Weights of a small transformer language model.
Size: 16 layers, width 64, 2 heads of 32, MLP 256 tanh GELU, vocabulary 4478, 1.15M parameters.
Architecture: LayerNorm before each block, learned positions, biases.
Training: a variant of Muon for these matrices, 113M tokens, 6879 steps.
Each number is 50 + 10 x the weight over the matrix's rms, rounded and kept within 0 to 99. Layers, rows and columns count from 0.

# layer 9 attention value, 64x64, rms 0.162, rows 43-63, columns 0-63
51 57 31 56 56 36 52 53 60 51 57 42 51 35 34 30 45 33 52 56 44 27 58 37 44 60 59 52 44 35 61 69 62 38 49 53 70 58 42 52 60 50 32 59 47 32 49 61 56 65 69 46 37 39 51 49 60 61 38 55 62 51 73 53
27 47 62 59 43 63 60 55 39 49 54 58 45 56 50 68 46 38 59 47 41 47 51 64 39 61 53 70 54 52 44 50 57 51 38 62 31 66 50 45 36 51 45 48 51 51 57 48 51 42 41 54 65 70 49 55 38 44 51 32 31 47 57 52
41 47 48 37 49 53 42 64 52 28 58 48 46 43 54 51 53 65 52 52 59 73 65 45 48 46 56 45 51 56 46 50 31 42 40 60 33 60 65 64 36 66 49 26 52 43 54 41 33 45 61 65 50 55 44 53 52 31 47 63 36 49 64 51
37 53 43 49 41 49 67 45 53 45 54 46 52 39 61 43 39 46 52 56 33 49 71 60 62 45 22 37 63 47 59 37 72 45 48 38 56 48 42 66 81 49 47 71 42 41 43 58 31 45 48 47 56 37 54 45 66 48 56 53 67 44 46 49
39 47 73 47 54 50 62 67 42 43 39 46 49 56 43 32 41 55 47 64 57 46 40 60 67 46 55 54 42 50 47 59 47 49 44 67 52 41 36 51 56 44 45 50 41 56 66 60 57 64 34 46 62 34 65 25 46 65 52 57 37 38 57 42
52 47 52 57 55 38 48 57 58 40 51 41 70 63 42 47 43 52 55 44 50 41 50 30 54 26 31 52 52 36 74 43 58 49 55 54 49 53 35 64 42 55 59 68 53 64 51 56 49 70 20 44 54 58 50 35 45 53 46 20 52 56 56 70
57 59 62 41 58 44 64 51 42 50 20 62 58 61 56 67 58 39 28 36 71 25 53 56 41 45 52 51 59 45 46 47 46 46 56 62 50 60 55 48 46 66 58 52 50 60 67 55 46 33 52 28 45 56 50 47 27 48 57 38 57 35 59 65
58 38 72 56 59 53 48 47 35 58 68 65 50 50 36 67 46 31 60 55 24 32 64 27 44 63 33 48 48 49 37 53 56 24 44 38 58 34 74 53 41 54 63 34 48 56 41 66 52 40 31 71 58 54 62 42 50 31 60 50 73 61 40 62
49 34 68 60 51 27 40 49 48 41 42 46 42 36 31 57 56 52 56 47 48 42 51 50 46 48 64 49 50 72 52 53 48 45 48 34 54 34 67 64 53 48 57 55 63 52 28 80 60 57 45 65 39 39 54 58 49 43 49 47 60 46 54 44
44 66 58 52 58 50 57 64 51 49 46 49 53 58 51 46 55 45 51 54 45 49 41 29 97 47 56 57 57 66 48 44 57 51 54 61 57 56 46 52 35 41 59 30 43 49 53 39 56 47 52 41 52 46 50 48 47 33 28 52 34 57 62 42
44 48 45 50 60 52 53 56 56 51 44 62 51 56 58 37 48 40 75 37 41 59 70 29 57 56 49 53 64 46 43 38 40 55 36 47 21 48 54 71 32 30 50 48 57 61 65 53 47 44 42 51 50 55 55 55 57 54 59 30 46 61 46 41
52 48 57 50 34 38 54 63 61 65 53 68 56 60 52 31 43 55 51 43 55 52 34 57 33 40 53 44 56 50 49 56 44 55 46 39 39 54 45 53 42 52 44 46 33 52 70 52 48 48 64 66 42 68 31 57 54 38 54 33 46 72 61 46
53 51 61 37 50 33 64 34 45 46 42 43 59 53 45 79 46 33 59 54 35 57 48 42 58 49 18 51 53 52 49 53 46 29 53 65 57 51 43 54 42 51 52 72 53 45 48 63 47 60 37 44 73 60 58 41 45 67 48 38 54 62 37 43
56 38 76 37 52 40 56 58 63 41 31 29 65 59 55 48 49 33 48 60 37 56 49 46 37 30 50 48 47 48 43 68 49 49 64 38 60 56 49 47 62 60 54 63 54 62 46 41 54 44 41 56 51 48 64 45 52 55 46 59 45 53 39 47
57 24 47 46 40 53 41 48 34 63 45 69 41 43 39 66 31 64 57 57 53 51 50 52 54 49 51 55 57 55 50 37 52 40 72 57 41 47 53 51 32 40 51 31 45 64 50 49 53 52 47 50 52 45 68 55 54 36 62 51 73 50 52 47
46 61 55 42 57 48 32 48 55 40 66 55 46 55 54 45 68 44 47 55 49 74 49 49 27 42 63 57 56 57 38 39 40 54 64 56 41 59 56 27 54 50 57 43 71 40 43 36 55 64 56 49 52 55 47 51 47 46 39 45 49 46 39 57
42 46 55 59 58 60 52 53 47 57 59 63 55 48 65 44 48 28 45 56 57 36 64 36 62 60 38 64 42 42 48 34 27 46 44 50 45 49 39 49 61 63 59 46 64 56 46 71 50 49 32 43 56 58 57 58 37 51 35 57 39 44 42 55
64 60 59 45 37 51 64 38 39 29 24 45 56 54 46 33 69 41 41 48 57 37 34 45 54 51 51 47 34 41 64 64 41 39 34 50 54 63 61 52 50 67 41 45 62 57 36 43 52 43 49 54 64 75 61 49 56 47 59 76 59 49 56 40
46 34 52 54 54 52 56 58 39 54 23 45 43 65 32 48 63 39 39 51 37 48 27 60 54 60 60 47 39 54 44 52 56 56 61 48 56 40 51 63 53 62 72 41 63 50 72 62 53 43 31 34 45 45 50 51 55 56 46 63 63 40 41 45
59 59 42 71 63 46 58 59 55 82 53 42 25 49 29 38 56 48 45 44 52 32 57 68 67 44 37 51 67 47 49 56 42 65 39 47 60 39 47 43 61 40 45 53 54 41 42 62 47 52 45 26 61 43 47 46 62 44 56 51 47 45 54 46
23 49 49 63 54 49 49 58 38 61 39 42 38 54 58 49 38 42 45 42 40 63 49 44 54 50 51 62 49 66 52 39 62 49 56 58 40 40 36 37 47 54 56 55 62 60 37 54 45 57 33 57 42 71 52 48 61 25 48 55 49 55 47 60
# layer 9 attention output (transposed), 64x64, rms 0.129, rows 43-63, columns 0-63
34 42 52 65 54 62 43 50 50 61 39 53 30 57 57 61 43 51 50 60 60 74 49 76 45 57 48 46 50 50 51 42 54 36 56 52 45 44 63 56 51 45 49 48 48 73 52 32 46 40 46 51 46 44 46 44 33 48 59 41 30 54 48 57
66 64 35 27 30 62 56 42 43 49 50 67 61 55 42 42 55 35 53 40 55 45 50 46 65 20 58 41 42 48 43 52 48 73 65 37 65 38 49 51 54 46 66 62 56 32 53 57 42 47 45 59 30 43 63 47 63 48 42 59 79 58 49 32
54 57 58 44 44 57 60 34 45 64 50 36 64 55 44 59 70 39 44 50 47 34 48 40 58 49 38 40 39 51 53 28 47 61 66 58 71 47 27 65 57 49 42 45 44 37 52 67 52 54 56 43 49 58 62 63 62 55 41 51 40 43 41 44
46 46 54 90 53 46 50 67 46 47 36 57 47 60 55 43 43 55 52 58 54 56 34 63 36 47 64 61 46 55 68 58 57 24 40 60 26 47 78 51 38 49 48 52 58 53 55 32 49 41 67 34 52 47 49 44 39 46 34 47 47 51 36 58
51 56 42 49 61 39 51 50 47 53 60 66 42 61 50 33 42 54 50 29 46 60 47 49 46 49 48 65 49 51 37 41 56 63 53 38 49 42 62 43 51 53 60 51 43 47 43 42 44 54 63 53 41 53 54 59 61 32 50 33 52 52 63 61
60 42 47 54 44 75 40 49 38 49 56 48 36 23 50 45 61 59 42 52 51 53 48 61 58 53 77 63 68 31 45 70 42 49 39 35 46 43 65 45 49 46 62 61 50 60 50 49 30 41 62 59 49 52 41 36 48 43 53 46 47 48 59 50
55 54 31 54 35 69 37 41 33 55 68 41 56 31 59 52 48 59 65 54 35 50 42 38 60 45 50 49 50 40 48 39 40 56 40 48 43 45 46 55 47 40 43 54 50 57 53 51 57 59 66 86 63 37 56 43 57 47 49 63 48 46 62 53
66 45 10 46 72 50 46 61 71 41 42 67 49 53 60 49 57 54 47 43 62 41 41 38 58 23 67 36 61 46 61 36 44 71 45 66 50 49 55 50 62 42 67 69 39 37 64 52 41 42 37 54 42 66 27 64 49 51 55 36 55 38 45 33
53 51 51 61 64 66 46 57 44 40 46 57 52 61 53 54 55 56 57 61 57 41 62 43 57 37 31 42 51 47 52 49 47 42 53 66 60 44 29 56 48 52 54 59 43 50 45 28 39 39 45 37 59 59 36 56 49 50 65 52 40 43 45 52
52 43 40 32 44 63 50 45 55 62 62 45 63 39 36 50 35 42 47 42 51 41 49 54 39 63 35 55 44 50 43 50 40 52 55 47 41 46 45 60 59 42 47 65 51 49 60 64 50 67 59 67 49 54 59 53 39 44 65 46 57 48 45 57
47 53 40 41 36 66 55 43 57 38 57 39 67 29 30 71 53 65 21 41 44 41 33 43 64 50 49 72 55 51 56 67 39 56 63 41 58 61 49 45 65 67 51 48 59 40 46 58 42 45 43 40 41 69 48 42 50 62 47 40 59 58 41 53
33 44 46 36 48 81 58 23 51 45 47 42 35 29 45 64 51 40 49 54 35 36 54 51 67 45 48 70 44 54 51 52 43 56 58 53 66 58 40 56 49 48 48 48 62 66 49 51 52 47 38 56 64 39 73 41 43 61 53 64 51 36 44 55
70 46 26 73 63 48 45 62 45 37 43 68 49 52 48 26 56 55 49 62 61 49 49 62 59 50 67 39 48 42 63 62 57 62 22 41 33 52 58 36 55 37 65 61 41 50 46 41 38 44 64 51 40 29 39 52 53 46 48 27 50 55 73 62
47 59 28 52 78 62 41 53 45 57 59 71 32 54 56 35 73 66 68 41 59 53 43 62 45 58 53 41 51 45 49 41 51 51 35 48 53 52 57 49 49 48 58 48 37 53 39 40 48 57 59 43 38 33 39 52 48 45 61 33 40 51 57 56
43 63 48 47 50 44 50 61 56 49 66 47 60 48 51 46 60 31 43 47 56 38 58 34 69 38 52 46 55 32 54 37 52 66 65 50 50 34 51 64 48 53 43 63 52 19 53 57 53 45 31 51 43 66 42 57 51 56 52 54 63 45 59 34
47 54 62 34 46 43 66 47 49 47 57 42 48 41 58 56 37 41 61 54 60 45 40 55 50 53 34 35 41 63 47 62 57 48 53 55 52 40 51 44 47 58 42 52 42 57 51 52 54 49 38 46 50 58 60 56 46 49 60 55 53 49 61 45
63 50 38 36 51 41 51 52 49 41 49 60 65 50 41 32 45 50 37 33 60 68 47 59 44 25 66 32 55 56 57 52 76 63 53 48 51 43 62 49 54 39 46 56 36 41 56 51 52 53 55 51 41 49 37 52 56 54 50 47 57 56 59 54
57 67 27 60 45 44 46 73 50 54 61 37 49 55 60 51 59 59 30 37 38 63 48 44 28 52 53 55 55 49 40 30 53 62 52 58 51 52 43 62 45 38 52 54 40 55 41 62 44 72 70 58 41 34 44 59 40 48 38 49 37 46 62 61
51 52 43 67 62 46 53 42 39 48 63 62 50 34 43 55 50 45 57 60 58 67 65 46 61 39 45 43 59 40 65 46 47 49 38 48 38 61 41 41 53 23 51 59 42 45 34 24 46 43 54 69 69 50 50 59 40 45 64 55 29 54 79 40
31 37 69 49 46 44 61 65 54 23 36 55 46 56 50 53 25 57 50 62 58 56 52 53 32 57 71 52 36 47 50 56 55 39 66 44 56 50 66 35 42 67 66 47 65 63 55 37 38 49 58 44 43 64 32 39 55 48 62 42 53 50 21 55
68 36 56 42 47 40 57 51 58 33 54 53 59 62 43 44 51 47 44 61 61 51 58 50 55 38 66 42 53 47 64 72 45 52 56 44 33 43 52 35 43 48 57 58 56 41 63 43 43 32 47 51 52 56 42 51 43 50 46 38 67 43 64 41
# layer 9 MLP up, 256x64, rms 0.205, rows 0-33, columns 0-63
57 47 55 45 33 53 52 77 32 42 44 34 46 56 41 75 45 53 55 55 63 52 49 53 45 63 47 58 52 74 42 45 59 57 46 58 42 60 58 50 38 58 60 33 56 67 57 26 66 48 46 64 54 54 25 30 28 65 39 55 46 59 30 40
45 42 40 47 59 39 54 78 35 55 77 30 74 60 39 40 41 51 61 40 58 48 34 55 50 55 50 61 42 48 58 56 49 43 39 36 41 46 37 59 55 52 42 49 54 48 28 36 52 67 63 56 50 46 56 48 53 56 67 45 70 52 60 45
35 34 60 48 50 42 44 44 36 52 56 54 46 53 63 26 51 56 67 41 36 53 60 48 47 46 55 55 49 70 33 58 46 36 58 54 57 46 62 67 50 56 64 48 50 44 35 65 48 44 43 63 51 47 53 56 57 35 39 37 54 59 40 57
42 63 44 41 45 60 58 50 31 36 53 48 40 62 35 43 69 44 40 56 41 49 71 49 46 78 62 46 22 36 36 51 57 68 50 58 42 61 55 53 72 57 50 42 57 39 42 43 60 48 24 56 49 54 45 45 59 45 54 60 50 52 44 39
51 50 35 58 47 51 55 46 50 53 55 48 45 44 48 64 43 61 54 46 48 56 53 39 48 52 39 50 51 36 60 57 53 56 50 55 39 54 44 44 49 44 51 57 46 50 50 42 46 50 63 47 53 52 53 47 49 55 51 48 44 54 54 51
52 45 56 66 53 43 49 55 48 54 63 37 63 53 52 42 56 37 34 64 46 72 49 36 49 62 70 61 48 38 49 57 39 55 54 49 51 32 49 54 59 47 50 58 50 41 53 51 41 37 54 53 51 45 52 36 57 60 44 63 43 30 38 49
34 54 46 37 29 46 52 42 45 41 50 51 58 49 53 54 52 52 39 68 47 38 64 44 51 49 52 47 49 53 47 67 38 45 55 47 56 61 45 36 44 39 65 55 59 49 47 51 45 52 33 47 54 58 71 52 54 43 34 65 70 54 56 40
80 31 69 45 35 50 54 51 54 38 29 48 39 24 73 46 45 39 52 50 43 34 57 31 39 79 63 38 37 56 46 68 53 63 61 65 54 48 67 49 57 35 42 43 48 45 56 50 61 79 48 41 38 52 59 57 70 45 28 50 57 31 38 45
53 45 37 46 38 49 57 47 63 36 73 54 34 58 52 41 60 53 46 59 40 41 55 49 46 49 60 39 57 46 50 65 42 65 48 41 46 68 65 42 44 54 60 49 49 48 35 49 49 51 62 43 46 48 55 48 60 65 45 55 59 48 59 37
59 66 47 37 44 41 51 46 33 62 41 38 34 35 44 56 72 51 44 57 43 44 31 42 43 42 64 55 43 68 70 51 61 61 56 46 55 45 46 48 75 61 45 50 43 56 48 74 56 43 51 28 53 38 50 68 64 56 47 40 40 54 51 38
43 39 56 72 56 36 35 47 60 62 63 41 66 62 53 61 48 48 52 54 45 42 39 46 64 54 45 55 49 55 48 31 50 41 41 53 35 56 63 69 36 53 43 61 43 57 45 42 40 61 63 42 56 67 51 49 57 37 30 52 47 32 49 48
42 49 48 54 54 46 49 55 42 58 40 31 72 48 47 56 51 67 54 46 51 41 52 49 45 54 57 52 50 52 36 66 49 50 49 46 61 38 35 55 50 50 47 39 66 66 55 40 45 45 45 57 62 47 52 42 44 43 54 50 56 52 25 55
33 47 70 70 46 21 58 69 32 57 66 73 54 48 58 60 48 41 56 41 38 54 49 37 40 65 38 49 36 63 54 39 46 56 52 56 61 62 48 61 37 50 56 48 36 60 56 42 60 42 36 54 51 44 43 45 58 71 17 65 43 45 42 39
54 48 43 53 52 71 50 44 48 58 55 48 48 40 50 51 48 56 48 45 57 51 53 46 46 45 49 55 49 46 54 53 43 48 53 50 48 57 43 45 46 45 46 45 53 65 50 45 48 52 57 52 54 53 52 47 48 46 50 45 46 41 54 54
48 15 48 51 38 57 57 49 51 50 61 44 39 50 44 50 47 44 44 82 57 45 43 59 52 45 39 46 33 32 33 41 62 71 34 56 55 59 47 53 59 65 67 51 54 54 71 62 33 35 85 53 51 50 59 53 56 55 20 64 46 36 46 64
33 29 34 53 50 33 44 54 39 66 58 35 69 41 48 45 45 51 49 28 60 57 57 57 58 58 66 43 54 50 42 55 53 62 45 62 55 47 42 55 62 38 50 58 59 56 43 59 37 52 60 41 57 48 58 40 57 43 56 38 39 46 57 53
66 46 44 57 56 62 45 47 55 30 44 52 48 53 38 52 54 68 25 43 49 33 35 52 59 64 53 71 68 69 57 37 46 49 48 53 71 58 57 50 65 56 59 21 29 59 43 54 53 40 46 56 29 53 66 27 34 43 45 54 41 42 48 48
48 35 47 58 57 62 43 54 46 43 49 47 59 59 42 46 41 53 39 69 45 43 45 56 54 45 48 39 51 52 54 69 43 50 36 59 34 44 53 35 54 49 58 58 56 49 60 56 49 35 72 60 52 55 56 36 50 54 43 40 58 38 37 43
64 36 58 16 37 47 62 33 68 32 49 30 37 41 70 62 43 50 53 58 46 36 60 47 34 51 67 51 58 52 43 34 64 53 55 70 57 64 60 55 59 65 55 60 48 51 63 46 40 66 49 34 40 33 48 56 56 43 50 57 33 33 49 42
63 41 44 30 58 59 59 52 52 57 60 46 39 48 31 68 40 43 40 48 50 28 64 45 47 54 39 52 43 52 64 52 62 60 32 47 64 42 59 38 68 44 66 33 41 46 51 52 54 65 61 57 46 58 54 38 69 51 42 46 28 41 49 54
36 26 56 48 55 62 43 53 49 46 53 46 54 29 55 56 34 43 47 59 47 58 36 55 48 61 64 70 55 44 60 31 45 50 16 61 44 38 25 88 73 43 51 38 51 34 50 60 65 55 53 53 21 64 42 67 86 63 41 57 49 41 51 52
46 33 76 57 56 56 45 58 37 30 66 50 44 32 26 62 46 46 61 47 44 31 62 57 58 58 67 48 49 56 37 56 45 53 30 44 60 34 55 53 44 46 50 61 42 45 54 57 62 54 42 69 45 53 45 57 55 34 44 54 43 55 31 49
43 58 55 50 51 67 60 43 67 36 35 51 44 58 38 55 64 47 60 64 45 42 28 62 33 64 36 64 57 54 48 51 40 38 44 55 48 53 35 48 46 56 51 41 58 45 44 53 66 57 51 43 48 54 41 61 49 54 54 50 56 52 52 44
47 45 57 49 79 55 49 50 41 45 47 44 44 38 62 46 40 42 36 47 46 47 43 47 39 77 54 45 57 69 36 57 53 45 49 41 53 60 48 45 57 59 59 43 41 47 48 54 32 52 63 42 45 40 53 49 41 47 43 51 71 72 58 70
41 56 57 33 51 59 54 45 51 54 47 42 37 61 51 44 49 66 46 45 60 63 53 50 40 51 45 55 51 68 64 56 48 55 55 50 52 53 39 45 46 30 73 40 43 45 30 59 44 46 56 56 45 41 52 39 64 61 49 46 39 49 48 72
50 43 48 56 55 47 34 40 67 42 38 52 50 53 49 51 53 48 36 31 42 56 52 47 61 51 58 57 52 53 37 44 63 41 61 46 53 61 48 51 44 60 41 53 64 47 57 40 58 52 33 45 58 53 50 45 54 69 48 60 41 51 49 44
57 47 38 53 49 38 46 60 43 51 54 60 58 56 47 50 43 47 53 54 58 56 45 43 48 52 55 48 54 49 54 56 50 53 50 43 46 54 61 45 50 44 53 57 56 36 44 53 42 58 61 47 41 49 38 49 59 52 49 45 61 50 49 52
54 55 54 50 53 79 22 45 43 22 48 56 67 40 51 44 40 29 35 56 45 56 53 61 27 61 50 55 70 51 30 32 40 59 56 61 39 32 36 56 71 69 39 44 55 72 50 81 39 49 51 48 54 39 52 58 58 63 46 55 62 22 38 72
41 42 44 41 46 45 40 46 53 49 54 69 56 50 60 45 37 59 43 43 38 62 62 49 57 60 33 60 24 56 42 56 46 34 41 51 47 48 55 55 48 54 54 45 81 58 58 49 35 36 51 49 56 37 59 48 46 53 58 55 41 66 34 59
43 47 58 58 20 34 76 49 42 40 54 42 61 53 42 61 67 41 55 53 52 57 49 33 56 61 32 60 45 38 47 42 46 58 40 59 46 54 53 57 58 62 53 57 44 61 54 53 47 46 58 41 45 28 78 47 53 51 65 28 54 50 62 51
78 48 51 46 50 54 35 57 46 66 39 58 61 47 44 59 49 49 60 53 57 40 44 59 46 47 46 56 57 40 47 50 52 56 68 53 43 47 58 50 54 60 40 53 58 45 44 28 49 59 50 52 36 63 49 35 59 62 47 23 28 42 63 47
41 35 55 52 56 48 60 57 65 48 44 34 57 61 58 40 25 65 49 44 50 49 43 49 45 56 73 61 51 54 40 61 48 46 52 54 38 29 77 40 61 56 45 63 49 55 50 39 45 40 63 55 56 45 53 35 41 48 57 39 56 26 33 44
61 35 54 30 62 61 48 39 45 47 65 25 65 44 46 74 74 61 38 61 38 29 60 47 39 49 57 66 34 53 53 34 65 51 36 60 59 72 67 67 53 31 33 41 48 50 52 64 38 60 65 48 29 48 55 27 36 50 55 54 41 54 43 50
58 39 56 38 64 50 56 59 56 65 60 60 46 52 51 61 54 54 64 41 51 42 49 37 56 47 53 49 46 49 51 53 45 59 40 41 39 60 52 60 49 47 27 49 56 41 54 63 55 45 51 37 36 43 43 48 59 44 47 55 50 53 59 57
# layer 9 MLP down (transposed), 256x64, rms 0.048, rows 0-32, columns 0-63
58 62 39 38 62 34 40 42 72 49 60 54 45 38 61 19 53 75 72 47 52 49 46 54 35 53 32 13 70 25 63 62 33 49 49 68 63 75 57 53 52 49 59 55 41 66 49 43 55 45 61 25 41 24 63 37 44 35 45 62 46 63 75 56
51 51 89 37 31 49 50 42 54 47 46 38 28 44 55 51 58 50 58 47 62 59 55 45 51 61 52 51 62 50 43 58 50 51 58 48 45 47 57 61 51 50 44 50 55 60 49 57 54 46 47 41 37 45 47 48 50 56 43 52 55 38 52 42
38 49 52 59 31 75 62 59 34 54 54 37 56 55 52 46 51 62 47 46 39 34 48 51 55 63 44 66 40 38 37 52 52 47 62 44 66 51 47 32 56 51 40 46 53 56 50 61 55 54 49 51 48 55 52 48 54 52 36 57 41 48 44 56
42 36 61 44 53 47 64 37 65 56 57 55 42 40 57 44 42 56 49 52 41 52 45 49 52 33 50 53 49 60 53 46 48 45 65 54 52 37 59 59 63 32 49 55 38 53 60 64 62 43 62 45 36 33 61 35 41 56 51 28 61 75 37 58
60 60 42 45 48 53 53 52 49 47 44 60 59 56 46 36 54 64 51 43 53 53 57 46 44 52 47 45 51 47 53 44 58 52 45 48 51 54 44 49 54 54 49 53 54 29 49 49 51 47 47 41 39 56 48 49 61 60 47 47 55 60 44 50
57 37 55 65 62 50 34 50 68 51 46 44 58 49 54 44 50 48 43 41 55 45 70 40 54 46 47 52 59 44 47 58 35 67 56 55 71 39 53 56 50 47 35 54 44 68 57 51 52 55 38 41 32 55 34 43 45 38 65 39 54 44 62 38
56 45 29 38 69 71 60 56 50 41 50 58 38 40 48 52 56 58 24 30 27 35 63 31 48 33 63 57 51 68 53 61 48 60 62 43 53 53 31 52 48 45 74 40 73 39 53 53 53 33 45 74 47 44 58 54 51 60 58 52 34 60 49 52
53 38 32 29 43 40 67 66 54 66 29 46 28 46 39 42 55 37 53 94 38 60 57 21 76 64 73 38 63 44 60 59 58 48 57 50 61 59 42 60 41 46 39 69 62 49 33 37 48 62 68 44 38 55 56 41 36 51 53 53 29 59 55 44
29 57 53 38 50 65 49 41 67 46 52 53 38 45 39 63 40 42 54 36 36 29 51 46 69 47 56 45 49 52 52 42 41 56 60 47 55 66 56 44 59 59 64 51 46 52 45 57 44 41 41 54 52 62 67 44 52 53 44 53 44 73 49 49
60 63 57 63 64 62 56 65 53 47 52 59 61 55 45 41 56 65 38 64 47 38 44 49 46 56 59 39 52 36 59 37 68 34 51 55 47 52 56 21 47 63 52 56 34 28 43 48 40 51 58 44 50 39 56 50 61 35 43 33 33 70 53 42
55 60 54 39 56 71 18 50 69 42 40 54 45 53 40 49 46 59 60 53 60 48 52 56 47 57 32 53 41 59 49 38 30 58 45 48 50 63 49 62 82 47 49 42 36 53 45 66 61 59 47 39 36 64 47 36 67 29 64 45 39 58 41 42
47 52 54 34 57 59 50 40 45 48 50 66 31 52 55 38 51 38 56 47 60 62 47 62 43 49 48 41 44 57 53 49 74 51 64 56 46 50 73 50 51 39 56 49 30 56 57 51 45 43 37 50 35 51 45 50 39 65 54 52 50 38 54 46
37 67 43 57 57 67 41 42 49 52 59 49 51 51 46 49 51 66 49 59 57 34 58 54 43 57 35 34 72 57 52 37 31 34 52 54 32 63 58 46 44 35 28 51 53 47 63 47 41 66 65 30 82 44 76 38 48 21 38 47 48 68 35 59
56 52 39 49 51 40 48 56 48 45 50 57 57 64 53 45 52 49 48 43 53 52 50 50 49 49 57 43 49 54 51 45 57 52 44 52 53 57 52 46 51 57 55 45 42 37 46 49 51 47 49 46 41 52 50 50 55 47 54 57 50 51 46 51
56 38 50 49 52 47 41 53 60 46 51 44 48 43 53 41 54 42 54 37 38 62 58 24 46 49 64 42 38 42 67 63 64 74 47 58 58 56 65 67 68 41 44 32 56 55 43 47 82 50 58 29 51 42 44 17 44 51 73 60 26 41 54 32
50 44 70 40 51 49 53 49 48 47 59 39 39 42 42 42 56 65 44 48 56 47 57 51 48 54 50 44 58 47 39 49 50 61 46 58 44 43 66 57 55 40 55 44 48 61 47 61 51 52 53 58 45 62 51 37 57 57 46 35 38 53 52 52
61 40 33 48 56 41 50 62 49 56 64 46 57 37 52 40 32 38 35 69 68 44 56 45 49 56 47 44 65 16 50 43 56 49 39 44 47 57 59 45 34 57 53 79 49 45 47 36 48 43 47 51 78 40 73 66 38 61 59 50 77 55 27 51
48 57 47 44 41 55 44 36 64 49 36 50 38 52 55 47 36 49 58 48 46 52 51 41 58 46 45 65 55 40 52 54 68 45 54 58 46 61 42 41 49 54 63 44 64 53 46 65 61 33 42 56 57 60 35 40 50 65 40 54 43 46 43 59
44 49 62 54 77 28 28 59 39 51 59 38 44 56 57 43 55 60 48 38 66 36 51 36 49 33 50 45 74 68 56 47 42 53 54 66 51 70 45 45 47 58 53 45 45 63 50 37 49 28 45 48 54 54 69 69 42 52 38 25 46 46 61 59
66 53 56 52 45 51 35 46 51 41 67 45 53 39 49 27 48 59 52 64 66 63 46 68 46 70 75 36 49 38 60 70 51 43 45 46 36 47 42 68 40 55 36 48 46 60 36 59 52 62 64 46 52 46 32 39 49 47 61 55 43 35 52 25
52 49 50 52 47 28 40 34 58 46 42 38 47 56 80 55 18 62 70 29 71 70 14 72 37 31 41 80 62 49 64 25 50 74 60 38 62 58 43 57 68 34 44 59 44 64 30 54 49 14 51 45 56 76 65 50 49 23 42 58 53 52 67 57
52 46 55 42 36 44 58 42 49 44 42 56 49 49 63 53 63 32 38 62 47 47 49 46 49 35 54 47 43 61 54 52 51 58 51 50 46 60 42 39 38 52 51 56 59 58 58 53 66 55 47 30 38 49 55 42 55 49 60 48 60 55 57 51
48 46 51 36 58 42 55 38 65 52 49 38 24 46 66 54 44 46 61 41 47 46 51 53 52 46 61 61 69 49 60 34 59 57 49 50 53 41 50 42 50 43 49 42 33 68 45 52 67 50 51 56 46 49 52 46 53 47 40 38 51 51 69 52
41 58 63 57 48 46 32 40 44 34 56 42 36 69 55 45 36 46 28 59 57 45 50 47 54 36 53 59 61 46 49 35 49 54 39 64 61 53 46 45 53 52 68 35 63 50 49 61 52 46 45 71 65 43 65 60 42 31 64 51 62 45 48 55
55 54 56 55 61 38 48 48 48 57 50 47 37 56 49 39 58 49 51 49 68 55 45 40 55 40 50 39 62 33 39 61 49 68 57 59 45 50 54 62 46 56 32 56 39 57 57 50 54 58 44 43 44 52 46 40 55 36 47 53 41 47 62 38
56 56 58 38 54 60 48 54 38 51 45 44 37 54 47 46 52 45 54 57 57 54 43 65 44 52 39 49 41 47 43 52 60 64 48 60 43 33 37 51 72 37 54 46 54 51 52 59 50 52 46 56 43 37 55 60 48 46 51 50 51 47 48 49
46 48 43 63 58 66 51 37 47 50 51 45 45 37 57 53 52 46 51 55 52 60 50 55 56 44 44 54 64 59 56 53 45 41 45 43 49 50 49 46 41 42 46 52 50 52 43 44 47 52 46 47 69 48 60 47 48 53 60 51 38 45 56 57
61 49 42 37 60 49 32 67 43 68 47 56 39 74 59 40 60 49 55 22 52 41 67 49 63 62 61 59 28 53 48 58 60 54 41 44 54 57 53 42 42 42 58 62 45 49 57 16 49 54 47 80 73 22 42 53 19 57 49 34 56 48 42 47
48 62 72 45 40 52 59 37 47 36 48 34 38 44 73 48 66 46 47 55 55 43 53 59 32 40 46 41 61 49 53 49 39 56 54 45 46 47 41 59 42 51 46 50 32 51 53 55 63 64 55 68 34 59 54 61 35 44 49 44 58 46 59 63
61 33 44 39 42 41 68 54 57 51 47 48 41 56 34 52 45 39 57 60 47 71 47 53 52 58 41 36 61 56 41 61 77 62 21 61 35 59 49 48 61 51 67 59 54 40 51 65 41 46 34 52 37 50 67 35 54 48 60 57 48 31 58 22
42 58 42 60 62 60 53 39 36 42 49 50 40 61 44 57 54 41 27 46 62 60 49 58 45 41 52 48 68 51 43 44 57 49 42 54 57 51 41 58 44 62 48 42 51 45 54 51 48 52 48 58 64 38 59 43 51 43 65 65 44 47 41 40
50 49 70 34 61 69 56 46 52 49 43 35 37 67 50 51 29 60 43 56 59 58 46 42 53 54 49 66 38 48 49 47 52 45 71 62 35 40 59 32 62 59 43 41 41 50 51 69 63 50 46 52 53 36 56 32 45 54 60 48 39 54 45 46
60 50 44 77 66 51 41 36 44 67 71 66 24 74 71 88 31 36 60 59 34 52 55 52 59 46 30 55 17 53 46 77 50 53 40 53 60 28 30 31 54 60 46 49 44 30 43 52 51 43 47 73 53 41 62 53 46 44 43 64 68 42 40 17